Part of a small language model's weights: untied embeddings, 144M tokens.
Each number is 128 + 24 x the weight over the matrix's rms, rounded and kept within 0 to 255. Layers, rows and columns count from 0. Numbers have three digits each.

# layer 4 attention value, 96x192, rms 0.0831, rows 0-42, columns 64-127
103123086098161117125146120154136170115128103135120097104134157126130128153142181096164145116139095143170123145115113122179114139130168157111125144078133144155106133100133107111112145129130125
115134166132109148138149122126107121084189105122132153107112142135144131139127157120128140120138146135118114089110185108147135093128132136163160124153162107131091102125161169135139079126148120
167119113105130122143111130162084137123148135123154122113140128137105112131103127140140090114126129112148098104163131127159092120112128179138139128138163129122126123155137114142162109144102099
112155088113103127133137094117121124165172116111115168123085148095139102157113086100145133120113148110130127105161142124116136154136150135165081108199164121116128152093128152105128143148151138
084119130118157133134109167191104066166147145112132134136118091140128122170115143113148099140107118162164086148145100108133178118146144151123103158133106126111120112125112129106116123103167116
082120121123180108114141119107148105177135126114115151138101151127141153087142119146140160118198118120120137126104163105141128108169090135126081131131141123091104127116106124141107119139142110
136107152132107133143144130112129164134138100100117137123138139175127147090093103121129119116146107128181075137135175131117121142143140131132137141105121137124140105108111134140134129121133095
156164179145161103129134147114156134118146124129153120093126109095101105077094131121167138104152096147141122119124090109124111097149119180147149110135122157109105093117087162133142135130148118
127146178135097111093105102098146116119111130131129092136102146164098137093141155120148143100146102164135142121193136136158127148118147144110125109118113118118095072166138090142075171133167091
091126130177120150105136131137128164140106096124087195161118094109114127140086161131113123140106130135121126118104152121150127160169071172130142198129122176104171144145083125135146120151096144
162116091153123165123111130143123136157124146112164124142148124052146131115088120113102111119137153127152107180099121170124102140101119160170122165096146143138119129087154121154143118120124146
106089142141133117121105107114151106141180130117142167173123112130131164103149112174151165122141101133100131136124114126090151118135117135157132119114099140077107142151153139105158115118084114
172181128191129129133100184100120111159114130134134159112145111094167158160136139147106094109141148078108131125114099096094146107126105171084132106173143117094120083157152138131116130114121142
103131100135132120145117139148142181130103114117127131117111117098153119131162128097111132146134112115110134075092187157099126160103143166162077111112130118126106113163124079116120128129148141
107100130160080106151080132137098161102111150119146107148129084137130132139148098143127119094152105112158138152094112121081130128154092129107126125154117159147131128122101159118160122133127118
110141154130141156128163088126142134117108114112173135127090132135131143136125129122108126155078151078176148135143108180106122134117125129137111103148097136131132138108124146137106141124097158
146120083100178158136103140180138129136105138170108155131096121127096122108096117105134139095125080135123114111099132108120137121137100100143153140114083117119111149129127142125099098138130157
153097136164131131165137132157113146099142093146132128089101078118132188152126136118129164090141146136095135161120134123186120160117148087101125089170160138123120133126129148093130104131138136
093138095184098105139148141113154130094080112152098102156111153140116145110091088173135130153114146111164145142121115148123118130124111144152088157129139164138128122134166127099095158193124140
109124143123107119106117127125127112116126136108147140112102143120138197122072122169148106179176134125141104182115140123150139119116099117113116129170097123126080114120086100128166154135110145
107132148109085095154135124149119144097126089130178146164133108119130126084134167159140162134152121120144152132082069162166103120169082133132149120089126092126138127129136122121143108111124086
120149155150160080136123160150103146080140113121120107107160138121140135090071104130134157150153070166129143103103133142107104124137121127119156087097118099135163141125138162095125147134141124
183128142080143112078083153105150187124108084139122147092067120176127136153101139114126105121157129116154176127116135142147131166096093155147153145145123128172109125180115152108108121119110150
105102101136098118144112140133123202148114107098154102128152159154108117142105112148128131114126136146146113141138073121165123116152119151108110086138138131106128115091141148170147122095116090
082124132116115135111139136120127095099143096119081153105117140159134097158150134093135118126150146143132132154139132127132134147117135097110167119119145071131116139165129134129118165148113132
101128110141166138101126150153176090155154168101150177100141086125116109163144149117085162127108083150107113139137120149101129140106134125122136128145137143154089158077177142141111118104120138
128150134152109131132114121107136088129127130155128150151110085158186134114149148144107125158105120118133116066097130183111157111121092112133114138155104123097089117142150144125122156120093133
157151092167119138154151128126101137149126067091131107084083115088090130154128147183106110126160121152135160126105106147091144163142107126126144144114132067133134119118108129124146150124106128
155115138143121132141111145144064155107142171121110127146126147141126161125098141098138097120169145137119130081143094141123149120119142099063159139133082139120137190146122134136186167117160166
132158123101148113119101132141155139156168149139127103122145137176120108155118124124131155116111168120144131129092135138120105142177077099142154140176123124156072087137146126153118145171102157
137111154146108113073118160081167118154142135152143125124076138121103141147103134114108107137115105111113156155117138132067108181160180124151111120189147150182123074153128127125133127175123130
130142160137106102123122128143129184104135122120134208107099141123082120138125118123146126090127110103161119160121144125108114175107113142164163151097097124139162136163150116138136149107137094
112135080129138160101153168107115126122175107127159152121156130153130095132122083142149139113131129183162183113134155150102096125118148136096104137130154116136111120132125162099157199119081148
128091120097144101106089126115084181146107171130130115112133136139120132119110114164165116125154195120111119139087094131155153100137118116155166133131106120166141129136126121156095118130104107
160140114118105157087182148103169092090081110101170131118117097148126151155126178107122100107093104153160107126170123107123102137137173147100146126172113105191188118113149152080164126097127131
191096098132116074146130089179112174098160112092124177164094123102136158124148113139181110137165119124123193101169150152102130120101103134133135136169144099113096150124152132132187161170134088
118104151127148130164135177129090128116066129099188152136128098132130113152127107152124107073116129121136071129158131127196134134126128161111134083107109136107144107145158100128170103112119182
143148064124115125173098085099115120134141134104125113122083112086102119148154107103109146136098133123125122144151104134111132142112135111139101115098131149110173109129128115137141154106106127
129144103094100086176150140116119118091132122167058141117088120138148107075135109127122125101105106164102134100091106122154142090082144121080089110117129116101153183148167157142141154124112139
154172087145112116147128133116162145111150163134126149092167131145165152104095120123100112143126118098150143183128129160123120170104082098159137114134151152140137110127174148071103086156077124
115156127151111141128115148088100115124155097089136103091158135083156108145153108117108118118112094125135094142121143104106160164155112128115122133125101143130144147162141120149122047125105139
120122089149119163104125112065094150109164146113114131148114125129097125173161090128147124131076162105088142146121102126129096168165090120118129140108141136147129163136125096110121135122168099
147153116090130160105103100114122132117129132173119141088143148153155134135097072092137149110150124164097093139132145117139120115122158166104066149163119144078130110112150138123117153106134094